config.toml
num_hidden_layers = 13
hidden_size = 192
num_attention_heads = 3
num_key_value_heads = 3
head_dim = 64
intermediate_size = 512
vocab_size = 32768
hidden_act = "swiglu"
norm = "layernorm"
norm_place = "pre"
norm_eps = 1e-06
positions = "rope"
rope_theta = 10000.0
rope_fraction = 1.0
qk_norm = false
attn_scale = 0.125
bias = "none"
tie_word_embeddings = false
parallel_block = false
init = "uniform"
init_std_qkv = 0.0482
init_std_o = 0.0
init_std_up = 0.0482
init_std_down = 0.0
optimizer = "muon_variant"
learning_rate = 0.00584
lr_mult_qkv = 0.4
lr_mult_o = 2.0
beta1 = 0.93
lr_head = 0.00774
max_grad_norm = 1.0
warmup_steps = 200
schedule = "wsd"
decay_fraction = 0.803
decay_shape = "linear"
final_lr_fraction = 0.0
batch_tokens = [65536, 131072]
max_seq_len = 2048
doc_mask = false
train_tokens = 873100000
max_steps = 9287
dataset = "wikipedia_en"
Each number is 128 + 32 x the weight over its row's rms, rounded and kept within 0 to 255. Layers, rows and columns count from 0. Numbers have three digits each. The size before them is the row's rms in percent of the matrix's.

# q: layer 2 attention query, 192x192, rms 0.0686, rows 188-191, columns 32-63
# k: layer 2 attention key, 192x192, rms 0.0711, rows 188-191, columns 32-63
# v: layer 2 attention value, 192x192, rms 0.0349, rows 128-191, columns 32-63
# o: layer 2 attention output (transposed), 192x192, rms 0.138, rows 128-191, columns 32-63
# gate: layer 2 MLP gate, 512x192, rms 0.0991, rows 0-74, columns 32-63
# up: layer 2 MLP up, 512x192, rms 0.094, rows 0-74, columns 32-63
# down: layer 2 MLP down (transposed), 512x192, rms 0.0313, rows 0-73, columns 32-63
q188 138:128107172116197126118152162103132128089088153130197118112103161102125107179132108165111103126089
k188 139:137123163124160129127167154105145139105087148111180115129090157099146113154144095161122090133089
q189 141:190162135158125141089090097127079117108119128116200143183106108171095131083179125153101136137091
k189 138:201147127135121127084082097127083124114114126113192139185112086165087107091190094149098131135113
q190 136:081123170067109127133085092138141132095117141162165126100179127135137113150129103135140104140166
k190 135:065124170065126121135125110109144145113138146149161108113162142154142103180122090153129121166156
q191 129:187087194114160158151125127094146117070162068114116148117109159159173102170122157086093168112133
k191 131:183102197109145164140094148082126110066146093146108124106110146145148081167143151085088180110132
v128 096:110170212086126157132099180128121143095171077112118174164149124149117082063094113134093087139180
o128 109:114092095147142135157155141113114107111131163134108088069159117132148106156128129177150148132150
v129 096:164136157166073068078167127139174112159157128130127125118134099156113123171116168105112146191154
o129 094:090221141179169125096123115097067155127126129137160137108095152165143059128100132045208094100069
v130 089:098119108141108064092125153115095175057127133143112163144219144078158156135156188153074153119163
o130 093:116153156164153183124154129125154065183111183137131111119138156143189171125112085140109123077168
v131 088:171166155106133155148167094115110151070174135149161136185162157156136122149101145095075200121167
o131 099:096127119098137137091090117137144116155056138125132143130113067126174134170100055137110107133140
v132 094:123089143090162161164052166096166135089136094142154136095116127115120138151076127135113103125170
o132 108:093123150121138148136143147155100147123078097159113120130115080111119074129178108127166151133105
v133 082:063163147164153153155086094122116167097074099165156105098044115123205075120118093152111095086107
o133 094:168104132090134063094166193088137057137211083106123113118160072166122118182132091170137154132124
v134 080:162103142125099101150126130154113219107101123062099154075142132153140071118123132138130103145127
o134 087:078103129156161203134123143144104049094153167094143116189125084192130093154151107139162086133180
v135 089:109129092059069180163146133124105119111167141145160149170168064100085140067171125137157086143114
o135 088:150113154110134129123090144177118148125076169123131165059108205107106089117078172088103191133122
v136 083:150142059117160057080097142167079097096102111131135114145142169131133126161153161168139102144086
o136 082:091147144160142174182172097069168165176123139145088150120143120120128104067115093125145118071105
v137 093:120099073090181092110092128111089191115107112112129159172093137097075139142126142121144162133128
o137 103:185098156187111186121137153073124113106134142145103111101170120084111177055136143118123115119083
v138 087:130138099119142160114145082147073146126139153096150146131165123196099164098127089133099161085080
o138 090:142110106117126126121109149087146096137161061181169158099137181062143134090082154149175175133167
v139 083:135090117074174068093142179167124080148125103151154130117096170085132147139172096139120135110121
o139 084:099170085146163087166128104122178153161161125143071126115149060190074098115125104157157128129081
v140 083:144200141085122090172115079148132096135047162148159145128146098049176185177124064160084128095147
o140 087:129078143127101106080091141200192146154157126114107135117117105127109117107104116162103121115089
v141 092:125081109101100121099097181132153097117091008104168159155170159113182093108099175141110159144113
o141 101:136147098078177108103126181147112188144105164132090145086106115116123108161126130084136113115149
v142 090:079099180112141122143161126109058074077110155148144082108166120142117111159105127051102153101112
o142 094:109149087127133092093061091145181133139134109116182144160105157172058183149138148162190163124124
v143 093:080133076120064148124129088189132152137099101051120143137180172128131147123166149107170092135172
o143 088:094147201160148089119164157117126161079132149166148106112120153158122146170160155110124183136161
v144 092:093112126141124105156132090173117114128149130171105100142137101086127134153108134188121091137162
o144 094:180132132102138083125139118099121074162152127116098139118101108210120120171112132136158115157105
v145 093:151122152099192087125123140098119154064101082058129103149089132162122100108114100166171111114154
o145 094:129139127135115121164116178086166144128176129200095131085164118158186130141118089096176104144075
v146 093:127091127106159205146154096126164130122123112174127116106083133089138139109073090182180159107151
o146 100:121087134163152054101132187091153065156148121162160092110209122090067148180158134155065092143168
v147 087:153125193156191070116166113112171161148113100135185135109148107179116122133083189112137111108081
o147 083:174154075103069114110124181129167100141117139144121176121144132124055128107093118110111146126097
v148 098:142141089124190171101164130098125172094149115140072104151101177108104134123198081162175104164095
o148 084:147142162099135120181124112133071070153074166077225140150212116136132084101151102089110097114087
v149 088:177135135075063116157063084088126106132117157111184184104128126120155176097164135086157140091153
o149 090:063113145151137155155084142156148151173140146129140106106141152086171091122098112171060117098156
v150 087:135105114122112125144126139125142110145200127120188141088138062055168113062151132138096128129138
o150 095:118131149167119101145087137166136151108050120136085094124117160121087123149139142098106123144187
v151 097:140150172152124147110127099117108157137114179127106153143093099098119132073141087124136141150092
o151 101:161167122119118138165146133117135129072129132104147107162164123170136156139155112148151085133135
v152 088:081161152181081094116184129121141123179189169160123110102063159055148171120131116084200064152149
o152 089:182164136160170098143113083157115146101049127131166094131170127162069111143142124125110146135105
v153 087:138155158075069113082093181163175137169156206177154168112113154152058088105141135083152147136114
o153 079:108119074155139170091150100085121158075050135083130149110156138109189102167138165152105082121133
v154 103:131143139161150098135106150190145175164170093157139148093148101146118174081125096140139097181194
o154 098:080130135125137086125164124037157119108156144156099091125165112116184162183141105107133153077129
v155 092:101079102048117143083104181119089152156150085157151150130150106160156119060150202139070128157132
o155 096:117131161178182102105132130144128133120121162129148092141157136088155076160126082145095102102143
v156 089:048151175124159096131120121114097129127157128063108185110104166065131150146140155132143119102122
o156 090:121091081095096138090081102162114129119071172116154067117182106124147152104144179125120066117154
v157 103:100184122162161114138139119133155156113092123125144112123113123136147159136161167173103169087144
o157 114:196092088145134141102105077149093066092138116110070107156125101135101129143160110144126119108088
v158 084:128134154103095092091090181071079126154143056150184105105147145083103190128119144155161085121092
o158 091:137138159105152145109111102146139142134175159104048145131154104107194136121143078140139133176205
v159 085:118151150072119090144128165092154141114133108150174105114111173039101124108105212162142122155151
o159 084:120101062095115147099122122170079178147077150087052212171122124160110099104159157113110058117142
v160 090:092149129103131083160130156164083127175107126091095176200116148097162077122097149114127159154133
o160 093:103121126157074151094138136113140092060132142151122084113073100125156152127113168145127173074148
v161 091:102175099085116173103045093140107119129110034098120142169146092138113152167154131107111169119093
o161 088:153115172090170120082126131107093128124135193175123144124123113081229155104113136177072086121144
v162 094:105079139150128169133099122160140199124127152201158164188117120146062157178101115080132158106124
o162 098:094098112092142120096153143046113084180156113086156123097159187126198156121109146074133114127136
v163 099:099113118124154102133093151090188081139151145130115140150123135105104165165120170169133142059091
o163 109:163125106146080099105164095148087112129179110129113136133085132169109169128062121157128105148151
v164 093:127124104134158096110082168119103118151131137082147112137078062124116101160154153076163175081092
o164 086:160143140103147138150144160126170059084154077172092154149134081151091101149111112133131151196106
v165 098:141091161107092171136079102177109195152139096184105120114128077109184094089113159115093066073142
o165 108:110141134128198105131104170148150098083051129077139146140151136179088157115145143078167159142168
v166 085:150175133126110103112124109124140147068117136137125130152115105069087148128133146121155126135134
o166 081:160096156128078158121112147088065148132168174096097135116179170193177135110097133196147110145173
v167 091:120132187059156123134177135106102157152110126094102171139125120111131110119126130128097134125113
o167 090:035104074146095212167098165143105121142154048117138171129099138179136090109176132122183133185139
v168 094:117151115119149143169068068143120107166127117089108145123154108099141109151141113156127143134119
o168 101:178128156092112121104168110078171163065145149144148138138081109137157100137109075081106106148098
v169 104:128099146107103147133089129135149096104170135144112131160145122135156115094209168092105180173142
o169 111:122122104159153186170116097145064147100137124130114112163105124107116168137101095255078103093140
v170 083:148099134106113122139138139083113136212129120125133158175042187119103173102135089129127088127135
o170 085:107143147146171087096184132159129156092053135126100099104112080111110100139085184083152162158116
v171 094:088143133153111151124098118083106136102145141139109126147171109111130084138126119159084104109130
o171 096:162113146145135172110092136177172068150092144125104086155118134121150154090150088180133114166168
v172 092:107111117092145144135139141123101137131073125141119178126183142155157103067134190163110109155182
o172 098:104137115157131136158097145107160134057154141152168102142135095059123093139188075119104116065162
v173 087:122129133152094106137108124147127147073133128149111164152106159129096194119105186122135110106107
o173 087:148131123173117122100186120118130169170123141200123090090190156136087138102127112114168098095130
v174 100:156122181089069080031139090172149142146065093146117106115140159117056108101112096190143085150124
o174 100:119118119165143154166088161115104168078174150104128107169113111172181104101134182141105130134123
v175 095:118075117116151102126087144142157157112121062139149153185126153105107115112140166098162156087107
o175 100:099115103169138182184173170106090104161150158089097158103104113157171119141118082204088161134159
v176 097:149157174131111093177165135114158168070146105099118116193089141095111127103126136168179108119129
o176 106:061135130154130140145138137110107163161144170167085127072133120169171126135129089076135169122164
v177 093:156164121172079083124115114101134056133144159104123139131054070131094132176134079134156121160112
o177 086:171136154114144137116142169185131177121122074149130046123160154137094187142161126158164115135072
v178 089:129192097191152153080133138134121088112150112187119136128157081174116162108217171096102130131125
o178 088:168135095096121166189116116142085110146101101176113132183128100099098103109099075160101167176149
v179 095:096177169156117161124126128092120118167112178100122143141156140091099115136163112112120136115051
o179 095:149089051070142070153106097172168123063144128140122121143104145131160147147125157109100077137196
v180 091:118126102144132097098152141141068085102148133092148129081143115175131064114050116084155185130161
o180 091:143111075089168190145114121094164141155082099132143163175128096111079182151188143117140133144125
v181 087:126098107096138137104143138101168074130113090148083164130093138105124142135134187106150195107107
o181 091:135171103130130079118101143155135150102134128064216077117153123093151153154170146080141090104159
v182 093:139123128170132065105099051079110167107077141190053147146125178100159143146147143120138102088072
o182 094:140134104123149148141117179089153076129108166102132133091204099141092118140104118150125136112107
v183 093:126193085164140106193116157099134176139156130189095151135095113108183145116134136128095137137126
o183 106:183107184135101140115143086073155098095107090124140104162116134117071208134139098093107092110095
v184 084:125140091161114105092098194101102101153114186188088096123131124140161101152109149155114145108089
o184 092:141100168103109117137145052133162182133189172098121150103202148107156155061138146153149084107160
v185 098:130165136090152110193147141164122130103153135119118138167121129116160111119093119087145141100108
o185 100:130142087119116116092137124114114114142170130080136145075111148124140131182096121168110126163125
v186 092:129179110103158080050173050173106083128100130118156158109099115076120152155089120175147085127123
o186 097:092097131152137091109142149092163094149127144125093138109147081203126118148136075074121143105106
v187 087:179104164093170088098181063239151127126167166143113087119098113118092104064108153114140186155138
o187 087:103152061183097127144132082081094141091139123106195158117101092180142120173165110085146191099125
v188 090:100138101089162123165085148212131155120132142205080152191112155134175186124113125159096157104114
o188 093:151149168114092184084144154074102079101133103098102141098113145156110117148124161177081160137165
v189 087:129124135091114140141110174159137185105089116130146086178111140072086122105096109083153166138104
o189 082:129102089166176134110113152138109107129165148046080151103193150136117145152143169163070132073146
v190 094:090156118088085173152189127133101168111125149143139108150134111114144217054163091090126064095153
o190 099:133124130154117084091068153081125115138110137091105128142135163097130091108113137119136167164159
v191 092:117185191117098143134102127139122133089136163122203101078093196126143110103071142107194164146078
o191 100:088116119124152108127112059119125188148143118153102173097087112112144144120160201101158114087106
gate0 089:093127113114136129110110112174157102162145165101197131165162066121126152129087155132098152167134
up0 110:174139080061120091127117098163119133181133145125150146087165076161166101118161088154150126170128
down0 108:171124118106089110086165098098104160123155125121069162089130145171135124136194137144094099102124
gate1 094:158094108150118167129138116117137139087110114212132105128134091110135098097129147145142215160060
up1 090:067143092177101174120110142115134131077129113108135168098134126122137180120166139086061109094133
down1 094:143092145130120108168129152111072152128173151185139090118169163138164108102162147186152172135105
gate2 105:127129108098160182167110083125164117086153178128148143111100096077156110139155136156130092116097
up2 094:114149119077087173108114175037123131156128157097126086110141083135148009176145121116144113102114
down2 108:122113086067182143149122145104161114091174184076134133100147097133116079138183155155081105107091
gate3 096:112173100178153087119098160097114128119156152106139104131086184147195077136196140175173104112145
up3 098:112137136151160151163107171153105069115100193119162091154089152197103136156169135178130149136105
down3 096:121084158107099163106139119097122170113157085164127108143153125114162192091096089144142095101138
gate4 101:107105106154087114089083107110154102150161133135103099132081079125170159124119123141105085151176
up4 103:160205172163226171087114097096121094164130171086177120131172176098135153128085206190142145138138
down4 094:120167090158150152157104148141119120104162124101090129109144157087124134129101086170136184138038
gate5 092:121136195171189066172104106166213156060136196155113144127070148093163141088051145148079116135173
up5 102:093174091099073153107165179096078145207110102078159108125151154193140108153131172082122154096104
down5 096:117081123106050137125103119133128066111134128124111110151134113098160109114137089146125150130139
gate6 096:075146126130187138105088124081151094163154159165131112080099125179095088117114115111125134110148
up6 092:112165121146131152113067134093108111149128130130152223113144143100088114169125131120109099104138
down6 094:089183096149159148072091093085154127154107165158117160148147110188079122128108056130132120086120
gate7 088:133095097060054188133144121139105175066154152117090115136168131133157106104134104149155172182143
up7 098:096121123165127118147103156127101117147139068112208131169088110145156150148123153196141115072086
down7 095:114145125167094077121103100108094119181112071123204150175100154140157134111135145166144079040117
gate8 097:106131139120112136169122101148134158102103084111114095162116152116163127104122146127129117137124
up8 097:109143119108102167145096146122110183159213171080109165121137145170165161188169149167123123157148
down8 101:090158157139120148163143143122131169132076104119126064112113155094126124150112124086161064120157
gate9 118:129169124160070136149071097084096139105141179128136078166135114097149165073155128156150085114110
up9 101:145078126125205119148162162124104172114148115084118167102103108131152116193149119116164131083121
down9 108:109158104157084122144123113105141099105131200139098097142127099127129160107154109162113140117141
gate10 106:187134156131162128145097123121051123167108121172178136175102143078159123128051139124112119106167
up10 111:125098122112158168133115061146189108173100153149144148154166124126201136177109087118090159111158
down10 114:155198139152174146070081145120116133104139126100148121170095095071117105070092142083075094120155
gate11 117:135118053132118158060117154118129093134197132144096106157079115131181166170135181170116104125121
up11 115:093080122111193118174153159141234077137147122156112135119125085115149155148139099164153149109117
down11 117:153100110181124159130161123132081063106176179117077101175104122066148109153197137134068128110101
gate12 120:193135132167141145171065118118130098127125103163137071130123164075068212097102134161128121166153
up12 119:186088142132123158165071150181111151086136092139124093133101139097106154099137165150113083159177
down12 107:064121155142126079083184142088119148097160169073136152150125123112183129195126081116146165116136
gate13 086:149143106133094146113140136174112123139100094089173153172140134152169117073090084139141075153083
up13 082:146168154131078109121094151157083048139169124153096152152130142169126159132092127172159139151132
down13 095:113111146134112150150134186129156112129137145130148080141105178141176102126111098173164147146047
gate14 107:071122137100144135073058102141154142163145142150066173158154117149178146103120114090105106176111
up14 101:108107139043118078145153095149164140208153090110125140142162082144146125129126116179102165140156
down14 095:095113183125147130106114068063166147116067165083141142204153111099134177152127144104097182117143
gate15 104:131143112100131129135109105095148107141119123186129105109169144144138133113127133076168137121129
up15 095:093099124154110101114126196124154107146169160136156177114172155063157109128143162117086154138100
down15 106:107161102121154144166130132162133189085171096112112115187160126093196151134157127149092151110141
gate16 091:067138154125177174119091140144154110124114145134124114082132117125117191138101135150130131122130
up16 094:194159183117146116123115146173116134118171069157154130132064055120123190104077147179132092106119
down16 096:152153132172091146102126071088097175145086114133167100139122158058161063133175163092085085174163
gate17 096:152127119137062110097171160105143049110136099091102115135137089130125129150168088132123153108091
up17 086:164116150132040092079126159099127143169160077094151164131091095093157127140134107099150112129151
down17 099:107111129152067118104179180118151124093112113113097150097132107130154131125123108120120140162137
gate18 109:131162072138108154112129097152089128117150188174133139163132115128194159092110164125138130130111
up18 109:116151145112062128061130125154138102078142129097115052168176106120177145168108164119117093148108
down18 105:186150179143127138154186111159082166154144127120100179175085080159090108051133103121117135125163
gate19 097:128116135158166132185132102163106146138055128174118123146112053110145056100156125105127166131122
up19 108:127129139133119061112121143178085169151149139125140117160085167110131178118144140144104133139147
down19 098:136126113064129181121133123119116158124150133115076148135204103132147158121099119120169080098130
gate20 109:198148152107119144130094080171099197123094133109138105153126167106130146118174158091143084078199
up20 093:075102070100126142118131159124138169128143123101111096138158107139097178102083152138108056189085
down20 094:158121114087124185153142108157102183136134168135162085148148093141090209127152156117126084133140
gate21 094:162133142132122091158092138119045069163130117156095090124111159125142121114111167158143147123098
up21 102:174127130168166116103119113146110172147103121166121162165092110102176135148160146062089102117159
down21 103:083138138099059101151132100100153107118155110117154076100158173186063109097111127183132116159083
gate22 094:167116107091128127182145066131184093133133132139115111131137149122168072131146124201127147153113
up22 089:136105163164151177090107174104132143174153115066114108153115134125082128154101117118153069135111
down22 102:172064134103107129187132096129162063155152118135132108113184128133156101144188160181148155091062
gate23 106:159100085102085202147085131156235107104148169132120189124174210126198145112144114140121159087123
up23 106:088082122123085148159109104103072113119109127143079130131101144118120147151156171118112126082099
down23 108:154155079117109125200154148167123092131160070129047100167151109075090130106165168092090149111135
gate24 089:162119114188112155093124065130098177144079151188181114131122148076161133149106167073120108116093
up24 118:173144097110151109092104119171154060129108106111097104121129150109171146122150120169141137080140
down24 110:097161152133101126128174074094106157111123151135169125147128123169098094120082157099094135192115
gate25 092:085095144061125115080145107165157133139159180160101123069173133088115105127082091157150094098156
up25 091:124133089102192154141149138159196135156185166142108093166176147143174170131127144117144077124126
down25 089:080183113168137110149115105170176122080134128107136095137109128162145175131132140157145066163135
gate26 094:126147122137128208117154114147176125103130103083102159112178199131138028066107100165101143127101
up26 086:119108098114135139173114103127165150123071110109135097135153107160146157102166079120117114104154
down26 095:087167121116185077137101133115087155167134177175119127128081119120135154126117149101135167151174
gate27 095:100122160123117113135128148184072158144120124170142135073086142124093117108156158105146182106113
up27 086:188137148104123138102095126135164097144128138140162135100114140139070142081117113109119130212106
down27 095:102140177170108151143135169145089066154160145144120151084099109190060127095165167093140161152139
gate28 096:104109100110101154057113110167073150103128114125054113097110096107140164071112117147078132174123
up28 091:159131115063131156167114158068201121146104104134176176144160106175186097152131079116164124157088
down28 100:094133085090163134129131142137123139079102137122077117109104111084132158032157136119069125159126
gate29 087:152187124094145118129156179127126159127134149111126154180159151182137116152122134145082048153175
up29 090:141101122119145143190113125097145113140162144160117067180137063119194111154159131176146064141099
down29 092:140145133145160100150123146113125106124154103154085096171129117147200120155137148193080099138127
gate30 098:149127091136161119095055145103145176169087134108159121122069120133109135113152179155127108151174
up30 100:113133093137150168106199108122144107124112105091115122111153132095109102121033120126131155162064
down30 098:112099135172165096139171116122133099098214070138095131188200140118129117090093122140116127078117
gate31 092:186108117142092131137143092140132120115094140107129090125104167125088134137135128063155101128139
up31 096:114114141130076105170136090079201090191143085128093143122132139095072142193169130130133125155113
down31 095:111125137089109156146146156119124123142104100094158131141122113135154179167112054067211114132098
gate32 112:141189151138118112138135082135147115156134167098146119167118172145142145115204128146206115120144
up32 112:147129176102154128131157107118162102090118084163139092154148065098087127115109124131131126146101
down32 105:124082094124122125117135149147081117089139140123103225161143088147121088096139154115069133130094
gate33 081:110137095114088145114204077082122171095131108110130192096074144162130096135111048100175096131120
up33 096:120158109109057100109132112129125135075142138079114155069143134148139123153143116141119106155092
down33 094:136112137159065127139159129123133150121138130078112164084155098140070165145157155143124070144111
gate34 097:138097069122170219141124104123150078147100086077108102160079142106164170100102165179171187093086
up34 114:157071155088157142116110169093209145146114112090083112139136091192130143123157164157134127070111
down34 105:091145115131137063137129070182093094114156133152151139137126155094131130142170083082124146140127
gate35 083:088116153152137114139035168134084111083084065120121153152109117112145097110119120107133039148119
up35 082:119125101171190178107166111171133159092089155127101138106148108148139130098095092118176132163136
down35 095:126140159102166123103182184147136189178097193132116128112152130132117076129111143160130116129203
gate36 090:152127137089116112121131157105128196103092095082145150195126088132134096125126082178106109095088
up36 091:157144155145143103152153090102107165110099141129115134114105164154095102049123103109144183099077
down36 091:115153065079087081168090127179147126142158082186103098116136148118116150189112106121110111129100
gate37 092:150099095105162123102194108144080180128140195133125116178101072135210113143091138141170203148099
up37 104:193101110100144189146132086153079104176149127097134146122104110138054096119110129109102127122114
down37 097:100130173176107081133101164131149156094073168107138088130178111119144190180109187148139108133117
gate38 099:149131095205118100135154126086072142150073098124105119113130136129093126137126113155140133056124
up38 107:145161126117157152107122120115167077090192093201198128111107137156122124148144130129164121120062
down38 100:146142123134187144138176161101158201122085143100096133137099130123189079142111087143096146193145
gate39 094:124132168067096141059171037116094210122125137098166086157133135135138108131125106142161151133134
up39 098:096120113175153128153139148161150163101133128146134095135127100095118136138146139143155163101132
down39 107:117121089159138077141110202115130077182157118145086170068130115134114164133097142125103072128104
gate40 088:168125160166106090107122088127045140145074108181182124132152147134140086072085095120169111125128
up40 116:157152163102115108159151124147094161106104070130116179111124137140140096170147126183160168165142
down40 108:135089116172139102131134113138171137120152165106168118151119076117108121092127149085062095108120
gate41 088:140138131141107140037120139132130195063108118163139161139073099142108124132122070148129081088119
up41 095:123148065128124095130045154117123107071196125112146114166048103190111123156125117191184096118098
down41 092:183155123124098095161111121120122131075113039174193121098101146111150151145142122127103121092147
gate42 113:170128093115094083151150094167080113119164117139100145124130104115166109128098100128148131195109
up42 116:107132114105090200099130108085088117185112125118188138110124145110118144115135110164147060087123
down42 110:177153063092140158177140100146076082128142182088067192137148155126171155090156170118109151116149
gate43 098:147043090117113095143145099160114089120136090139108094089117129116065122056133169162067183176108
up43 111:106093113127064109164121156126184155114114111132153140112185093111134154175162139139162105171156
down43 108:164117092115146118123139121159080162098146085120082171161076164140085053062131098141057146101080
gate44 091:152121121097157198103160133121130096079152099149138164165172145157140084186133157090110121164107
up44 092:113142134149097171128151100184104107102144112138118123131126127095132170149126124145166168130088
down44 097:103124173165133168140148113106112149118100103166135116060152137134155173178132154089170143164120
gate45 099:125128167132063149139039152134114144097104099133130128103200153110079153155142165087116156100103
up45 087:119159128103087155139062120142099136100086111145121115094200127119134150131112134101124127153096
down45 106:098152138103087160113055095129129118114070107094163122136168121125097175147132122158143120129118
gate46 109:118091083169065143191131111103076133150077156109148166125106135086075099129129167176129136171137
up46 111:092112118189095171153067087127109160160113171078113103079105168064140101077150132160150153141159
down46 107:164149193088209141127130118162128134160155120150119090150131192148148142160128133086111128049171
gate47 101:146209118079074133182135110161132155089150117154115108096084070127172111078133200067126132128123
up47 092:102101079140156150163090085155103128180152138127208072133124096130075101156140147098147163145119
down47 086:162087084154193131162111086146106096149116075204132163168073086122027145154126098148196147131169
gate48 097:140056094153130161110081118143112099135190124108116153165183148141112131128087113123127090122207
up48 096:141118111115139107075155168123110060127144082113121149163102101118152132104104129139175074140088
down48 100:096170138128159135136137121107156180107122144170139135104101116149110070136147139135150161062045
gate49 091:144086153063083115196112127073171167130109162143138171165118156121153079126162138117133153102082
up49 083:060158120165160125137108091136123123153130113116069147117149149108131100176174179117142088083134
down49 091:108112055170143125120106113174090103055121055108110096094140130129131115125090133137127114146196
gate50 089:143120079123106146115146072102132063145082137151116134187132103208138069151103120102112147136088
up50 090:077123078081137139125145134153163112148192175140113137082105144142194113152103164107105130174121
down50 094:127117166109157110109158110150167151113174090122111131067081115143146153124104156075179141101118
gate51 094:059132150141141193106134123127169128128077121115088101137137138151115138111176119097114149056111
up51 097:131099109073152118080145178132120139106142123111133145124125125162118120224111113144158099127093
down51 098:178120126090084128124153095159059128100173089137126156121159122134113108195100128131134116181138
gate52 130:112162162065166103131098137122173149041182130119167113144128196084116193134161116157101085133156
up52 106:122098089142063163172178121077065120159079089101132099161116126164128107103107180044086128164134
down52 111:164118126124161148109071109165129154128066098082161114139160153106134072091156128148081123097213
gate53 106:148141137099099145146094087178104152121110143137085122112168100130148150138144156100160083137199
up53 100:151075148097137076089196141176128108140124084134137190212133128149097102098103166144116199147107
down53 096:150158110144151123128179129104156137132162159155208148147170140116079135125096157194104159120099
gate54 089:163149108034146059077063121130092189091086128123119107150188087112130099146146104109108089120127
up54 097:153161153118104164096146099098103147141122127082090125102179173147135117166117121144133085160107
down54 097:093086115078138104113081134083122117146089084145150146144140170164156138146144077113128110128115
gate55 110:086185109235202147148098123109099193130162091099125086117117165102147141141151179190164141086126
up55 113:105125131136101099103070166163113065106104146126164089082185140099143143129158075173084160118114
down55 108:193060139101144141072181106109083145127102161099149169139097108173101132154101184144133122131117
gate56 096:095137119057104139126143130073116170158108172187109170092137156132195121106150068091114142145109
up56 116:139174081096146101162131114083076122131079088153092169156129111159153107138108187084142094187154
down56 109:092174097115112114158127097130056096125129166130131096165117138197138093106157117137112165128141
gate57 106:157158148148194139122136093086137134109175128152096148148121077137128117118143175171144060120130
up57 104:150143135108131083165161134188131118096129108126158107172084118152197119133099097194129140128145
down57 104:086093110172151126163128156163115102161082141103099118089148121103134135143165107092166150169091
gate58 115:125146134115108088100127082139115177083096134104107126133140158140123092095152109201143132147105
up58 113:150087122128118143115162168120113138118117123134184099097138110095116116177145116039135146064135
down58 110:126089096137089089101150092078163075137088136119113130138132121143118068113108111135079125122158
gate59 083:138101108105158191135124139177109152114181143121112145084129137066122132067146095094176193153112
up59 090:114123095123122100110182119148151077175114106122159107145192115116145166104115114137078084097108
down59 092:127139083101101070120147091160156141175141110117164079138179123160141129087090132128040126130114
gate60 106:175120118095116088122188134112115051190168122149151169080145125120179154130124096130082157171132
up60 108:115081163164184096081115141127157104162147136137166155095142154152123199101072096139100139133175
down60 093:074139107130101132120090176092132120108100113104112111115131121113172096127089135088166137103075
gate61 112:150088133173119040138152164119127124083135155158131206046133153072083108142108171112148138113106
up61 100:071176128122122102079106175087143107133136097149112108131095164066141107133180165139127144094131
down61 105:093130163117165140131109184150101119106116122138107174093086153119170188136109119150167071116075
gate62 110:155132112143123176105052074130116153151177147125160159089152140081142150081124105147047110173133
up62 099:097141109128118119171090089115133144191141095173105140059146123118157111115067097132080155161145
down62 098:147136138157077189088133093118111099116095089094173153097197118152120091108123169102107155131138
gate63 098:183114170129123155173108140162151119114243116118133030075099124114171130115179109125176073173109
up63 097:060119089120159132158124096130150105116087118108082163165123131200116113109140095139077104082144
down63 098:090156109100179097117108133178106110108116069138079173136138164197156130129111146126103155112154
gate64 101:146082125146105105137083126149078158086169109102178108111091182084136098114082141176130090154141
up64 103:114159174135123115106152152151166127162123144089088123140134121110127141183112089181112121133134
down64 100:143148155147136158146104115146177138137168161205092107177142110134122167119138094135127145104137
gate65 098:130115096154145166104132096132143180219117112163142194120107124141136106100102143151119124128077
up65 103:103151149119125108131104145114117107090168127139171067102124062133142148075125129116183126144170
down65 102:143090115134129171131175080190089104156108128153116124151161159147160160146125080176119174135048
gate66 089:107125113125079137140139111144026194132118177106140132060125158137121104155139059107161085123117
up66 080:090111168171121115090104136158168110122073064159130141145131103131149177140168105125124147078090
down66 091:183113150146127127060113129127202091114173093143078166141177107080138173063124130143106167158171
gate67 081:144149103178131144146144136144114121062135103163149108145070129200196172147178100111176099076112
up67 093:134141182126111062153126150121130106141105162120133187083153176090106160106073082196079135186160
down67 087:068120067165096105042136099172148102079146107136154116117078149180111164175101106167165136129063
gate68 097:141146118096127126118161131184104126170135115170146117169187148145120123183128201143111117133165
up68 088:109142099183152168171103210175138097141093143111111125122090116136123144163166102154097167141190
down68 094:121111187154120176158091124150093099125145131119105155089120126087124074052124032135146093110148
gate69 094:164076125081121116157096128129069112115111111208175109119116134095100166132136114133142134143127
up69 101:123154138131096139140136236101161074066059092097098164128159114128125126142121148159100136123163
down69 094:095090127188182139143102136118069138112144128130146056122097215071109110164123092121152072113129
gate70 085:204137133081131147154096107069066093172125164117175135138106053130159131127108120079073144091137
up70 094:165095131140137127142129092069132117143129079156160140122079107115108148184133112107085120041078
down70 090:108127147165144149141083084078131092149100126124135170098058124124117162180137069100160119099108
gate71 084:086092145143113147152122130180110157146168110113063136101128217133156124163142123112109121118152
up71 093:169176090093192194110180139173072093094147145097097157141095105172185099193117112112158127115167
down71 097:136090093137193167088134166172109086110154118089118160100099110147119101175153154138159144091115
gate72 100:178120066145114190130127138160122086136117146147142202139125099058079121156181121182118141130142
up72 106:124148167127122071145134120137177129124107115162139107109085201125114132042127118176118110072065
down72 100:100101104120177168120107119140124058144149124081149145096133128154096101153108182115150128118182
gate73 073:186164174112079120109095131137158132134138058108127149103122167160114177110184130083106072123187
up73 090:129133124131140093117142150160131102122130166094166153161147152113143167107083121143155115170043
down73 096:123130124118097100133129164141122172139135200113112123122128132108147126082019132189155130135066
gate74 098:078150119120148145144147113124122071144186174132113189096151079129109101204167098141133175132085
up74 095:171173145141116142126074137076172116130137136182163145113124212068144122114103168139136101190155